Weights of a small GPT-style language model, trained from scratch on English Wikipedia.
Size: 8 layers, width 192.
Each number is 500 + 40 x the weight over its row's rms, rounded and kept within 0 to 999. Layers, rows and columns count from 0. Numbers have three digits each. The size before them is the row's rms in percent of the matrix's.

# layer 2 MLP up, 768x192, rms 0.0694, rows 145-289, columns 96-191
084:533599487497471533536524479511506524529488590530432484551489461486459475469493552485474474514508484533425556479414482542428473470514528574574570480483507453484497450534533532548508530458487501479548481550507463537541559510524524496521517536522566493533499491546531507471510480430523491459
107:450530474433460532485482560588495479573484510443472450391515494453533488501515494496473548437483524497451524477471581474438440420534488503537556511515502438586491464488496545463452415480468506480496511439501539519534502498487533438466462519444493529455527565395536472527462454502555462454
089:546516454435547534478560484439538532439512493512591511464492532503479502518482503447456487462448509506439482477487549513534514501532524509503457480506498532540452468497572536543448547519449485531526443528574422441427539469473519456578457501480447497539534456508468518502548471521488503501
092:540491541536509494533501499549565442521436470524442514423440483491537492517477449537588490520525507517461537472523401434386478581563484491489531501471466542479521478455435460584458517570543535542453436472501550541525481505558496457476598415480581493551527492462480524417502458461560509461
090:510489503486451552497529481418463482490498540563367530521503463500445496503488500455445437561630493549560523474456471485427554470517514584497513479539550511493516466445510522468431504519482491538463543439541503488618460493524485514513445455499492497469473459479489459446523509479478508520
089:463519493534505483490496434461456483431469505560454505485583469510474567541521453494501549521410430561537454456574479453522568561463479467487485450513537503471512556480477500478536506572449479568499535509384519500534515512484439554465573492556542507451538484486532504554475451453505496489
101:487538547497461538408498519459485530459506464557468491513471519491463521560465522511490450504461509465493503526478502558444541527478467551536525500460524487549499464596419493507562517480552558510505512525529500522434477437552484507546471473490537461458484509484491589536466524481485497525
100:540539524453473511529451473439503517488412516476483478560468530538523486524447520488474469491545480594418536497566485519479507460443494459548572489554475486490520463504401448550553507522493578531452514521544499469485533469531473436492477595580577554508484552463502500482427467495472464463
102:572579482492459499568499498452431476490556530521525459453482555561548440497520480526525490567512443540480485536501441507560560458464503511524434516490544589564459450495510460488479550493493514536490497507460539482458494475494556514460547448491498518454490442544458469500474461427451524495
098:524549460498458528481451476501481526565550587536526511509520508498536577541569507554457460463476456484402530498479484501519527508480504522474555432488447443489581419505474463515482450460443509497506495488466550573521552456428577510492478444483462446458512451533509423346524477518575590496
088:490517492537462484491577411488474476440566497483541417429490504560537495434544476444497431452549530417529478578553485484575494528494492586490415495576475496505434535450518501515571472526525472494601464495505463517505467493475490511508459560560496431472537507520436477511450491510508497481
101:495503565458491454446482524524497458541481550573402426473514507520425539488535562509545526437419482452525510534534545540543512575552455463558568416400547480489529515505396474468511490421477537519473572524541536474499465485500476447537484481516493527573546520489502532459489499508514537517
115:418520507419528505464501477449489497459502414490535444535463556503546495529432502489531489454577563472446540554498529477536580565503490497588520475463498535476522441541455581491492454446469481536497432432564511446561521475496573492452454512467490550549488541488470511562527520443547547483
099:506487482473493466470464457512443486422540507483462441549561557513519438513485475477565471395564546561452549546548523519482513510474457515549550480464458501501504520450547546510527465471547470516546473508494457478478475478463492557550556543512535454484528523534518480527437553487524545479
102:488620444482505580553516517442506519444491473498462462552506456474478517481492572495507436496540526449564611542474469506513491435457504474547426522487481483515462527465510518520473525528527418521431543495471511511505540437576513507541488535501424516537447419480478522464514495496491480511
106:522519546483500528465464539495527517510516536531516512531488507470538479441506487530444460510433516489410543535457551488562519544549543438495526514450507528517533495533489548489487492467430495494541554555565489451496480464451504467519450434448557534527484497521468487410506513533576563466
092:518435557448497417454490528531474452473497491522422523513445546443535508484495485465462547489452489508478542583507474516485573495500472519485533511477458530465558527545522431579490543472460500462528468520545489446412521472494520462530500488481496496495456497456472472470476384458474535506
107:497435471453496396450404537460450464549513574555530556551474522469459484471475469448481531543478482514430499486613448534535566466487428457549534522523463490506498453525507497540539604522471555460513512536530522472444544470505457503474501409517494444483546539494547469525433466591490504428
101:560476499559467548558526533485527559477477472469554515493505539557481560438541501547486540547482545476540521478501476525493506526487482443565510468501511457441533503527465551535471527590432529580531417558586484491429535498468557470518453551528520471450541580528447545459384454457492458502
118:499513495545487512460561469468516553370548475493527502481469599575561563482434527479444494496511496562432430487552476514498489534526455553583495514492514446505486507511555467570521544535478504585572471529563515457532515466484529503501520483514511564585486486424530512500479506496509430538
084:528516499517451539493485525401553488595468468580482548501499537545511490506484476511524440467458449516508537480442506588470520479485475467565484520514524422472525512553531517496514527496513462449488448474519566491501458527472535527569487426480547526397492481492489477545478464497488445548
103:442534558497517558504502502529465487506507499472508476498542446504516468473520444495542399398505508506489492492523463522515514542496496427457539532469481506429485627534445541471540574437459525467499547500521546509504436509488512501514535574435555453549482504488493496453454422460537516525
092:504469494452563465616525450521503493587533490534496527498418486479469493489428472558500461471524490497492573490581541488479434550435498478514526435520587550541446479454539513506473528465479474523485551496500540492495559437537584505526532486449438507471516576510495516513449512453453509465
092:471455447535511477428578497505448527555528456536532504511502504365619484502457528470426548475476529471507471491480550542505524606483528458512519434489600489491418509493503480394545517526458435502492466496529511514456526530492479535528513445461517527486556488449477460510471464533556532460
107:532584521563539439545559467549537526517470487524457480543552487439485484455490512585466565430525479454424559495464466493561475457403526502482531452461489490569457446468472546593469465518547453472513506576529520505482545477553485472544464549432516546484527507480481498458504455523490530518
105:601465511464500499466487547552472471465486516481510536555524540424539439502445565501538434488494555500499471558471471463448529437588448531480465463505495495452562434523459502447470492508500512504494485543501533519550465441511521509543520577472569414536523575528530476489612471456518530534
102:476526653509501426473579490507495516579424521506522489520518523508524519437499523509526516577468512529425575543481476537480438488470578525529468472522506527484465421492459417514481562573534520458521516514529479490522541584528469529469468454515521510443502521513517544442483474485507465513
104:503525462444399456448418455428435426577589553522493463485525532494497501560539480473514532449480524485493484488503542505522503487458508469494514498541468460513541498486496548500480525544514464481490553531491495483475466552460496483430467573510501500502461515516581592542487566518465591526
104:515455518580507551508522479527532514505513486577468469400557566511464511482605493499563498490473510501578492467524455487557488375527528476451538501505550478507443521578484495470524544525525500527460539420496486455517485487514479478477536504507441414525500489553471512490538564510475556422
092:492504566502603471447501469454483453530493534523515542414464483474567505511490534496516502453469477443523524545527497493485396538435527573631570499460477520485498464453485481580496477547426563486479517555537512518494560443472477446552497556415598463493520496550456464484532515549523506383
105:478483481502465499532459503479491513573520509486511538515530415497516455542514374455498462539415537522486489418508463442478483474480484529486486512499457508485493461583487489563514478507449475472514459521589493547512508496529553566489576518523486457506448561493527505534438468493427478456
100:511590510558551502437464540454541515506535463447506541450515523460458523451485452557486468557493528493572487519505474532478501498565527515518432477516572474492512557499526477519493577455471547536511519438474465510522488461476506500507511542487476471563523491492523522531554498485537491510
095:513481477512474548497556463460461526461501471509523430581476561525468541499607467515524438546421485524500466521540490460510417451465443566478465521500464470521480496442477486552468520490526506437489478479542565547422458566498462546449538513490578592475523430489456519484564503462433456475
087:561435453483460460505519514490550520583508577540453500487500477497503507501468503522448526504485439474474550438502535442446473443485385487473445539457502543586487519488450472477502460515512448434544524493478548463477520512446524464524512529525520552578516554487526475536473477478494538514
089:556488528427468445553466556561490495522491513499436553526455454436610408468544529459518503473453491460499469529537476458477482541571495507495495575520533417421507467486482482508498495488526485448411529520546480507526546512565497499530573457460424509516498519491486552506489379455451574490
095:492544480452470385427479507479522433501478524447478496481507501455431465476466535480572487468545485495501539468428474502413487487538425516548509472419558518468502559473499501452519484476566467472464518472459497476548465453567587487507506527526509496495518522528436476567467505564498490456
089:507468519527514527471533456533488483477452499475498439465495535517518497536433467562490508532484449429529443499467399514494473529488512409514430580458518494488456516510512611429514576526512486412454537499498467511517485466412518543545492507474475477571536474524433465561543537503508499519
096:517434490495438490528484440457596534562450483502430556489502460500533429504450527473523486431511517517588500485493534550493515533490491462467463452524525481523451614421513482510469486548417508507532527431538507527496408532522483496511482484478487497534493550457528509526503453548491536467
100:439549460517467509423522450494539490469551503480412489515499534569452489496538512593469521489490438568503552513453472430547467606493510497543492491505484449495477420493511487445482511549545457477505530496526427474499467513468467509437493472510587504510493495516527454461550441523524454521
100:537439535557447476453499477487472524546477469454511516425571449507502518534517473531508506439425481531452557501471568463552520494553488507473497596476591540571465549560459449481474435543489533484524495523544503486482487484461470486514526477427506568532514472447540556557449417482488521549
092:527434472454512467508464412533510504601489498553512512554489508500530567465475491480482464504471526455490508557475497520509485526434526513443456514519517489493453471409495468552512466487513492485523531518546548477427471501445500506476456424432553510510516540540499511578433568474539508473
093:492479567472514489492533451493541460425554505447465456485463500522496496566501507564610509541454477497548533439514503550500514553459457514448512453510488522495472497539515542551509527515550540535516557546515457553435497472426413400516442467487469495526518486464497472563476501498557539516
119:470462529502515487505555520520515517478460491530476524500487592491520491439410512517501525491502499531577459416427458481495554478564545505524510504538495473443455516483501536517482433572565429433472509501535431490441559442505550462588580561538477471461475509450456473431500487497497494445
098:470465482500484473477414422517510488500578586502479520454470536514523534533531402516472483539420508522491519486473483461522480477543532573523531498469464497463497473510432568468444503527503521539489516545494493428448524565519491428562425516445540538466482559487544471523502561497516479476
101:463491506522507537530479435516494508505555531530568508506439501535520525510573479455486521548653521465453489510480511549476509484492550474575528457469523502474577496470490550477495525534471448543509500438570553501453449441485459556467427466563514471525499483491515533477481448521492510515
102:513467466560427520421543534497501503500479508548472460532458533511510507509513469459492568471485440576442494551455544452564493487486505417459553508508459465467492471528436436442493527480483535539499485524527558521492480478526458492481512484428512492517524466581502491467469489495513498521
102:549433478539517444443496504482519546456534555548508533452508543486451534513465477512492485479519422591480492554442536531486526548495484554501512494568498456468534494483476552528525493493537518545553469453528529481531468549514521508502475484472456486490528468540499527489498550496504482558
117:475483480585457472490413536545481559557526494525449475407511498492445509545604496517491479429410481547599558516552532545451460515559448543478497564497468516473514523469497473571463518494522530535508491490491559486470524525494498473528509444471449484562391425475527520552530486493451526463
093:426505492479462475466509478547411533506508478564472457437467592472541482508479495486454508482551500478493493519448447547489484502527507522458492507589537532503502557551465482426595558483497492482470421430492481500461509486576518526458478501442583526498556525526454524574485432468539465375
103:536533544522441510567548451563454511442517540542476466536536500468486469505420451509471582421494449500532512459531529601535537518541507567533469494519481505531547534576517531500508475547533475459546463510526461464415457456442509513541533517519469494500485519583506485535510494518503477500
101:531543536498498527543545499488540526447511457416539500391496549505500458566505477432437476502539543462521486582548479553511424499521430466503531507502503488475518547497498447490439543581480558462430548488486506467531542583529480532495507444453514534496482480410485504488354480483503486511
112:512446585539490534498504501492606587450553494493438466594504488455540422490468468527434437504516541479478556512527489456431445529472500495494514460530483479543497522525527469511445583493536461448582545482504475492454544464540501536522537451482474610520496505432480451487504540484541463530
109:482469507530488501445463467496493486532455483497462374510499543487424501498515491544469495438535504500502505506520586531506454564508594456484488513494454504578532517510534520433464440520549505522441506493422440538509481435515499559477467507545521481518465504617548494513504459493539468531
115:485500469470502462540549462515554491348552478533591550450528572426529466473474450479547455469503482518439457503483491505439464525504445502504519550506474461549461475534507534463591436443522497483486472525548506426476570498490438451498432480541485494468555558455508454497385492511497579520
109:480513450534561503509471504520509476473548497466474502517507525376494550542494456573476499477532560473472484539538479489492481536564526460599524455506566462527475491546468441542451550464479531522478551464517537424442461428446579472492428472484541534515475458453551456443519484521499436466
101:541492479495492459582405501519530493486502476443544488485483491448489489499477506528566544460520495410476575550481465540509461554521563491569581491497511429485531462550572510511465479595475505440477575528565494545477532614513529570472492511533493518508477517506462517470513434502477500487
082:578421458502515513515457525461459506592512548526558373510518573498514456526483422456487460476513538501514491440532597497499475470551506554510463521503508489463541505457500425479497525491572485409488496462520533506463507511481467421397467471499429555502522497513488491521492498507494517497
094:491526530414455545477542504526467502475460533518437593491479465492506500563488538490510454489564438462439470513463502563514511519534537538550527520429491524491564529531552519556532526491520494521439535527472482546536550475454528438502479566502559476421493462494513469532479494527515510494
084:553477500452412451425452537584517507549485494525494537452477533460590450513490487462494520516546519524509472526502488578468511440476450522558468515514484534511532532506523561501532526499476478472463523387462556456510554474464568449531512484486498453493488476456471520503461473460528498481
107:561564488458474516459558515472475490495450520498565530519576514510580504496472541549474450555543527478364513468527506481534490507506554452515451507456559492548526576479470481437446442527500469560493552492501546442517489472504478505535453472498493580532515538416454483551469488511570544460
089:551472526492554492470595488488462509528520508528500508593447504468528532486516510568521477477463548521582488504538539494512442538510457469501510463516542471444460482468449498471477520516509469418454507550546492469474492528529427474494498555506478456500509599486462585454431453452485469519
089:510512489503442545573473440540562510572529531445501453444513572520531499528455571507451514515336512466485549528450579476515449533533550433488539546548492465483496565412485504465489465490492481445433523499472485520424543510512533515467477491487502517492462570516512537538546489493578519489
111:487533472561511452483496513558531515524528439524470468431495477489481521456511514518548492422519495546517529512519466514430490504514484513510581567447475449443495528479481476470490582531425474535508475479498460443465463489552543500434526498426516572500542555543407526492485481538462474529
112:563455574514479503489479447551489469515479535585530542505510494608509513470449418521486458422637560541451515505477497482533491461425517503467498511504509570480504482471528569505510460528537455471516507508429441569542538489450484475540513424542456510526540424525515481501527483554439573481
097:507532544543472448503575468514526558442506490506513502396524461532511495477397519466512489465543445488434576496525484542492514477533572511540460459428447463484407559484512509483525534461551501492508552434506516549493482461544462536494484546532446460531543436526469479505464578437566538506
089:476478434503522545474549597498499450484492439546520509476561474472478544544530509427490449565490483568555507480551578486492558467455465439561509463463516483525548468479480475508481479476606518535466490467520535502506523474511535498533574474510493482457466455483482500551490555520601555491
104:554466562488497391521507452489599576500502568520440477451427483478540470499507544536497496515485527443466482480517463422464487484497492503495458466528529478412497492489488552466489509478518471452565540558546523460518463421546553509486492427536471501558499463486464500483491464553495536441
115:496487461520497454572522461592584523515509474505522550522479506561503431517546462490518509547565540453470463524497471544528415506476559502538470574506515486487518442534460486487550532550441475560494536487446461473516562527537570507568491499538523548493496445553566533487535504461455545471
102:528517508457454509482525441545509566484476492449507464545485501510485465530589508492498465512457511550556477494526559521607457508422568454494476504407524482511515489391528469476515530550544466505468528479495537558518537470501491572403434527414495553522492472565497460484496471429492585480
101:475512542534449500499520551490529480518536588480484547481515522499484437466473490554430536485554525551576448564440408494453505458428489510513456455414554443497559535520462525531433491481482513453505537438520464535504479473562463516524449561511482460499496461489446420468517472567508478492
108:489432492510569438522549527588472465466541491476581459528554531463481538464489565584502512512509539529492531498524455505489521460479550496545433520476456528519570511459478436562514505416515449522477513433474499475508437478475515513504511518538536496531506494560503527593520570452465500499
097:505531571498483421572496497534456538518445467480537560437462477489502468528457522491473489547517464534451522518476502493529413575475478476491462431449466554459514480457560511589557530542511529491412480516491519491505515492517465490502584520486481450491507388505520566520539465459457531524
104:519441520504524452413536506526489508502392517509534478539594526439529484469469527487455475454521493522437514496521463520510504492528493589494530517527505475485509438477510473512551453525547473416443552495562487550495523479577433504555459517475549477498465454600478474460441556537490521519
090:514450510510488522553539542498536441528518545550499443509489459503546436477524507487525478508521485477521510496440446517405447460556532530513553444484421485494479460538533504458495475494466566543566497525497512490473527481440543421503499474485502542515549509479419540559556514468449528466
100:481587541615544540527524539531553500548489494499491461441440524475493534432565509548515486496507503468510501510475432504536522426517464525508458535488430495463500484439516478543539515469455561504516478541495466538488514462514514542493519475470500500523483466485461535512474483547420490431
105:492504498534557506542452510506459473524521563491466483499546487527473484558528477516448503516439489498520474491539403460410440412581521495477446425448538509457510465487452506549587479445557497537530518515519497459483575485488440540515534494542524482543542453447428451459525531569591491512
089:550542553526554540553414456524520497543527511493533522467494464503418468463506481524501501461535537553513461551473475501492523508420563444444543507596496509477428513456564517465537482514462504447507467484463461502474469545501555506478479494576495533533471529511504548524468497543484463416
104:493497510504461472526486529544472490561578507548584554543434507479550544526490517539482420488420494530492529495477556519483502451498581484506478478535494543533473435413507498510437519411460528469494499559549526479519526508507559490485554495515471440501445457407536460517537477472536510475
091:516554499485442500448455459493554538519488458496446463521514521446467532474473433484564522471474456453487456435505550482378545445444542519499496501478485492545466450517488493572535490505420468465470480471506452541504475473434551560525504463443548556506470449541452453538520466511459419489
098:504468509483478492474467494418494493502541500487512533451505492524498495484454582399446451528474505530541515524523512523522487533518524467516534461483511522527564503510496536471469528504506461519467506558579447468492470446559501556520461567455497517477514502515500569521451505480521506554
074:474540523508438415452513546508522484488457596494497474492529530513374520468500450567520529524515447520502462521548429458481468500475503540513527541519588422544572492504484491491498541478471488433525486483521498507515503433484488502568505589443526530465487466457542491432429458510564490528
102:478504509507550469463583531484515532475486531509488413455473495448471504474529512468529518417498554459544491463451465524504456445487489544481430501470509482445467485461486447487446618544531554527501501423480502488547500449478561519484391489466539518447438481519489582513522530482517466539
108:479539455472454509493448477577474513557527492485538382503543449469437529496517483563503477510446604548530504504475531504572546587458568486543458519523560463434506543491438546466535519467568519494433476466465594463525536526505507527520527509433517526454448514553449503480509488531426544531
096:489527540527448479495530413467514498504515533547474497560471493484430567440462437495507461520462494472551477512569499525475483454430533478444480532531492558476439473472558485534538478597469388476573488569504526507507502506473444547453481491519450560502482482503433507530568513601434464486
096:503512464493482432495518480574537439541562532538455397547458504462479487512512474448453478505502497554553520518432564557523537528449491442497530494531493524505495582546500574534472494573472461454500464496464499487462445475498481499512483494491502552566462532554505408461530508490574474578
085:528443631497502529525457408480565469470453536511439505492567492403475513520507505494512561511461471500517469550469490491514536473550465441526479485484550512588545556574502511507493519517496437561491441528500568476473433448460391465515492483490493476521499471556443420544527506509442479506
095:462444595492446513522522418514528487540421536532469516545562532499486470438511568502524493539538565483514468589607485515455553476513560474481456499538411508472487491509483534509495544421449531433480528485479518546593509491563522464460524458451473461507504548435452532414428552545536605441
100:549427478533481519524499481500574464472530502520546437492477526456541462420503465435487449517528513508524502522531437474489488488497482498496491503558498486548576607533450467559470558516485529451528439495531500426498498447505497507504541558545480531531550513418458452462610441439531452405
120:531467541548460453524443512478586477440487528554452502474567584506435539547539501429502543418509457522533435482586571491498508497493504504517439433507488463523454566496524463534486507547573542501444506515508449490523559511487510456482566487512422528473525534527546459483471432462512477558
102:457460564430462547537503474504479464448511482463440535457451509483520431517541467498508522586437559512483501550483473546534462522452437510494543531473555505517517432512434540565501584599443497497570507465599541453411498548477552512480549491474562485488486492567478526445504450500504554507
093:552527469523466446547508450464551436543459448507478571541491556482493492485612470500459496512435451498453454485541464549558437590541522466518484569480549546474493458489484524582518499517544521409473545543423530520518513568518528511517439519539509502508461522542506531409586523519458476474
118:502453487548480558425544476526515504625490513508542594527496486568461551487453483486461446530482465505495532548507515435463495541476477467488556536542465481439581441542451462465550564562468543466524477497514527454520509515559486515486486540409525552504485479480468498517405414546532528510
108:458536514495620495529504491521478538455481506490409538625546481468490488433580506609525538483502446524566564522482460464546486519566533462533392494509490513486507493493508494505524540496519471488548483526435461539547526445446481446530417464502449444459478513518482457500484548501482556513
092:499475504560482502410512464473445432521542478541481549447567566475483455536502524481463473476478527508538496527507522612483476525580472519497494448531464516519460530525546462515427571460529437493543539406475531497478471488534512432423494479463543455519558459502547536509514486492540426453
081:533487521460439494469535560530498498560545500495506481475488488424508473488459478478495501543548478501521489498488611564475481508481469534504502420479531528459528516476512624544486496522545462403470529459453520470496435452510527527487494493546486471518548500487455443510420518526552481513
116:506424531462531553451548500513472502482469447555491504526595542482462523481467455451510470435469545506498475498473514473523505582506496427458485467477480430574495507475511527506460575475497422458491576559493540506532589489495423495504538493488436474510517476520493455497524504453540562527
079:440470541507429461508488465509482448506430478530498441483538504498454529502470488531492513471518476541547405409458528472529460496485488444489505444519511547524442544480511549499466551497458522539481500437370469520534440510517457532436501570454475509515432526536548536503487446484516528552
109:447508541437529491518511521564388482446493509428420469537476496519534517517550476489496547508517449534495537529497544485528489461609503462553557453534437523490506495482564561479506415479479510493548496484534555478521428498548497451491530512501467526518470462492421556530461522378538408487
099:511548537524540474555496538477482422427524466477469518528501477470470571475566564449486475412504427505510601531474504549476562499496557493518510438477482493482532495510474429498517510487494484508552450555521465579494526553497424522546421436519518506557428454489502525506454425493518512551
088:568484429529446415524565480507500568531494572424499514467541490479565511485539440536485431450525476448463455412499513487542368540499573466511562534543533520460446513533485546534528461531525482479450487600539476493531509529434557517435504431537524504480474594511470503457465491537460511461
108:544497567580499439572456511564534475494425495492446404448580500524509472461509564509518540475501500461557552470550456512532521533544521536534526579523530535489479522511551576537456577485576504519431505558497508467494483531413481503474506469442487508467529472507555468484465394532458490493
080:548520501557460502520550469516535463492461465491429540551495478510496533467458538539607542535504413499492431442490529578513518624463512434546535561532502479471569544540498569557541538448475506470584479532455540422571531541534481489468497521494452470564482482473533533486589536543573613493
106:483475553471461496485484465508518582489531508460512498454486527559473398480523422524441495607499456513450487505412534545550502538502505483470474494539475454485558468455463501531464462567448512528483556490506465482490430465464485445570462480487495489560479528460471482421545565509572466451
106:518513472495522536410472513554495542563535475513533503511604495401519511476430527513527487405486470542456473544498467507463473513539513494526559565483512490471428530472388501477486513538464480571514494477470455506495533579511461498569448478469558528526461501482509549491517495514519537533
118:474465525511542573529507534474490514507514457448471524519548436419459548495465505499454466453543520453520492482540520474499511464503463480527485491459565519468516512554447532535545473547604430541501432490431490460585454519542600499623473516541535476488462529521495500544557505589495508521
105:472518531573514537468528492470461417436459480537465585467470492415490607496429494423465547455451507435552517596487479537510523508501515466539433493511528446531466398493523498487568481466418482543516495475502551439529513512475508510507508525507517519484491507501493465561461438502473432462
086:499480439470512580499461465463499437465558473523470492521459470599488506580457463446526506482431510547567514524488505465464539431557518446447484520538533453558535485489465483520553492463487512547476505516474517565510492461464478524462551486514540472515571480441458494637559475448534573498
105:570461439418537461535544433529505486550459589479553538529471505572529487510486528396472445499481503526463498479508561477491508554556509560558539426505484477512501492544468552485492466540514469508533497493509518433477479552456480471519487527407468545478425497505569524525465485512521550521
104:491418466520542465492509452449556487526575530497467462547423504518428494502464517495487502544453491474444550477522511432512559546482540542512507481521508480494501508496546504504455503495480463477495475541553455534452491490499485505517497514517550555457531538440523552528534482557548467489
093:464454467495560440475493515523463528495521540500527544436543521550552452526547509455493486588515501475480555493479550517490424476483447541441480464538484535555458455442484543545475543545506524525467492433545423486562542411527536532504496463401496523427547459498500551475532508459580550553
101:519509460470429469488426509455531550534488514499508503409448588463500511465485458532512511504559506452527486519420491521527391502437504492512578542447500479444545511554492513454530486495507506520529546536494554487534455497553581552513516483509476540486495428498521484447535533524451515490
094:503533503517474418565482485495457442509477549508527530500392521519472568550506466545480451544556558502509475470500528511498467527379467510523503491578414538476589518475492465472524440490470522531497527511438486516552504544490426426444540563476491570516506467483478514425491510456533456468
086:529450498497452476575503602557511550488450560530480441484543538497536509511476481457520527583495470513498467505542470548475552505427481513493539508504453451428484512529537548546542478465482476444546477533520467487540483482460516514589496543445515542445472516524575484511485462505577486517
099:519502516539472506481566499480490455483486473425477524394516538545539521531523463524424544464474538467499526540548553456553409568576501484445473586501520507484490455514449439435485524485432500458532444493557504482511509515465592496570543542486526503457508514520463497480497490494545501502
104:571430486545532471500488457539516480467558532477514448516614533462551486493524458530516529531477477523482525472508477443528513513425566451420529549448452508472501525492487548566566582472523545422509501478487467459462497512503561450570509442464498482446532498429478405437523522479571567598
112:477421496634571508489498509511514483489526459499489523497462504443442576431502507454451426563458475480438578583523472485479545483446504448472515433493511585518508487523431454481518485474507466541466506544494521517498526540449365520554445569529461453529517436507491486489525519534525488474
101:458525489472514450492533499488522526442477434511455565483480447572526515551474507461519498479507463525438526538437503500542494545428500446469478455526572486492469484508469442495539516571457483541440484459612490540512508494488482534513419540541630511435494550519472433448555462481505498519
110:486465556516371485505520490558442573503482536531468437497464549454508521493447475439463458467491519505522504527511522496542509586520530506552539496483478488456538436439482448461494403447446461490495495591526474471516523557517436562548525445506534448508470503483508520500450471543561555517
092:488531516558506470608482466445546479445477598542481477490548424517493516543516467483489581462456477527469467446493443494571493475519518508468469413450510484515421453489409496530510485471520515531522488487512526558551476496531540510480487540509516568467480479484513469460521498438425495496
088:547482514498465606443558465461601534513489500508577455541526434531419487412531590538517496575469503524546464550470524435515446472553515529546508450472561470497466397456439465526510460510525514531499564438545570448567490490473581513570482506503539520535447528513471545545453547511469533499
113:476425496475492554478387476515552488520529459503458505481524586426478493527503512556477488538512536457443523537514493589499513519497480469416479530500513563548528507466573454553493551552518507468542485521473495510528437419429455484494477447465537464499568516452542461457500495482537523498
103:489496396512478447561549507407505534493473512500575554476509516483466567482508499486526568454537452522567479481479527484562498550563594484527450529450553559478583501524458417544450491495538518443479552507485425427515439558536511433494524523491529581539482546491523571471488516532583488504
104:529547536451487504465448516523522480461514467513492525500468412529527487532503531506509464491490464503507519537433376452492402484490463515568548523501491519536553478470416542547492496527475481505501458512458470555437545570501433481533508460495530495496459462563527492378483512473475540532
091:493525533480460587526541487521544469511501421488516459546496464538486492606547509493527479531531500618507521459553496550502459481459525462539482549459505497446567532531496510443510578464479462539502526508472470541531490470521533419521501507514526495454460476503511480530541432527457498479
103:434541492466501508433453517399551490460525472532507489560496470508518494499549524505464498503508415455484503477421452415482491467407489480459438467461584511516447530494453463508470578501503565437542492467546473502517443496505529485499497481454484504503446426476459421521472509478523444430
098:509489489463493467480533451501476484444535550493562534494503471418458581494531489520511544563468485467440431513497534451471503484499455495488470443485525511524521489496433450492490494577517479527456488522503482534499463581485523563539527561475507443560538485520442559502558474521603527486
106:502410477467465596518493456586555507503434456508513468478594417495571428435544489460460509528520551437511534528506512504456493447485475512530539520517494473551456412450421468486495466474492478498489525496590506547522480443445534549551462513475501491547516538575501508533545513513505485504
116:518508498501460506551425454532486520479423534538443537531461439480463509491455600484507494523536477494551499575466450472495517447466458486561495574457533428513522417530439459497514482462547522517475458541539531455532500500528584487536454460475489517459438560533491464560503501496500512423
106:500492511551556445547511484423479527489461446514471551531485554491507550497526452488495529479464474506486491553430478459508481424541481510451551456461544530517484459505505355511550467470515458551463477576495506507478516415505495542462511554511460535491454460496551478527501500482442515443
105:498441564474529468492545506492528471524438479509574498463516475504473504543488494580424444458458577461627450531550457449409561566493456483523489460526432482513462474499490515512549532454524548538520505503500536465449493513522467498508491461499498467494522552471473558486522517480533477449
112:459496556546563527514452371493495539473439474495477536561483540519556496521515513480579501489476499504463473597569521582458572493539493494528476511530465492518472502467463530568498548601498481497493471591491530499441469531498529490581467468504528513474517476567475562561461488476520447597
103:435484474513428518586471537514575555488510569510479517453477473475544519549409485471455557484388494583563472457505474503435453461449481525546495541469507510483486516482484507459452508517447518495458447479503480528468502572511526549565482564519513545475486471421523495486436408515531469490
089:571538480545541484530542460505488575554515461527493575485476497400539518550502486411505499485466578482415539474540529506510460491462577485563522478504506444510487445464566511533555510498453442544415491537582520527467527496489464547517466482529502522537484478469504518522503470492554589502
098:453520566510470484438468471514523449510480538482547494490587491521543485509538513458508433419510444436439464537516520518514480530517529501512568433545448460459453444483482568456488550553478501510544530515502537486493418442471549522473454474486506533527527476502529534498553416559526462511
094:494582594531537487502521536455555474505433493491479550486487544499542514484534556492456494530518483518533521493462420480444482517569417444571517500475552505516500514518445503513534583464509472449514401419539492510539457492524493455473475476480474497535470508433505465451506556563435510512
115:491491488484469447534525495528488549546565459487482535526375571476495544451484534497476441526545479525439535510458510524466519479454493494508547514478484513508482436492522541481519485497482482500556539557497454446507485506541464497428468459518437485492460516496516571503428536383570481491
091:530472510573464515452547470426508558640499525520490457444558554485529476487496521498538498482469496528504438460417541543476487510457446499585642497468527530522407486512463573541489467484513513476494482477468526480484465454460539487477407501551539522475469508622487523504517534534450497446
109:525595506536506539481445460576478493520564565477459515497482491575508441511535539437500456439491549449477439493524479505489457558466539532499471597507508513444491522513530558552463513488441540491509380494467456501492464522561461502525441550510490462526543519461562512508492491524512492471
096:495496490524496515527547473494544532554470497525489597533496483436440538540475455536486578533514552531497515504495485469468467537597585494616398540475496506453512515474514429491510482528474531467400459508521502576530510461538491498512510529528474480488501509463529465524554423563525569460
098:484570514443433521468544460456540457492541507546549483467415472495523451506489554555513409484464522448553522545467476465457493494484548413489535517453559467399445524495525575545575483533513539476443464443461490500527456487469502488582547529522526505449529532520494470459474502573455456511
102:538477489489499499416602559437492419421461450545597546477435461481438563500445469503454533534485569519506505528517473502483483537479497501531561475530567443428498486535542442511511511520438551432442546472547524471558502502528477506501507534530493497545502513548529490460517519527495506464
086:516454528544527477570457543480499569529478470559506491499521438515488432512516470557455401497461475539488499470458474507565467513424463593456558572465456556515559467576448479451559501517487510529433472502544493570552530503552541566514532526477483479470443565476564496419518496450377502548
118:448444442494505516470490464581501485473521451516502466489545548481595499545497484497442505506480468465481515481517487532514504580515482503535577519518508488487502461570541519563511502449517487491536403518517518576471558471493500496498451446526467484542535549479498480487491560475465374474
088:477510530526502463464518446436479465422514552547450523486507449531500517491553479503460526468476478540483487467509482427533515530495538466462527503484498559473518529488500561530461503485475503533527530537529464542550404487488545487484464480484548538535517426507478558485546529489507538535
112:556494534505525486485575533441575467478508408498441504465529469447513562569471524488491514478553462520394460523547505524531509450512536471458471458486531469496498499465470515436586532496514471562505480456526575535458499410564502482556523590479490540553494489516501555572512522507523504485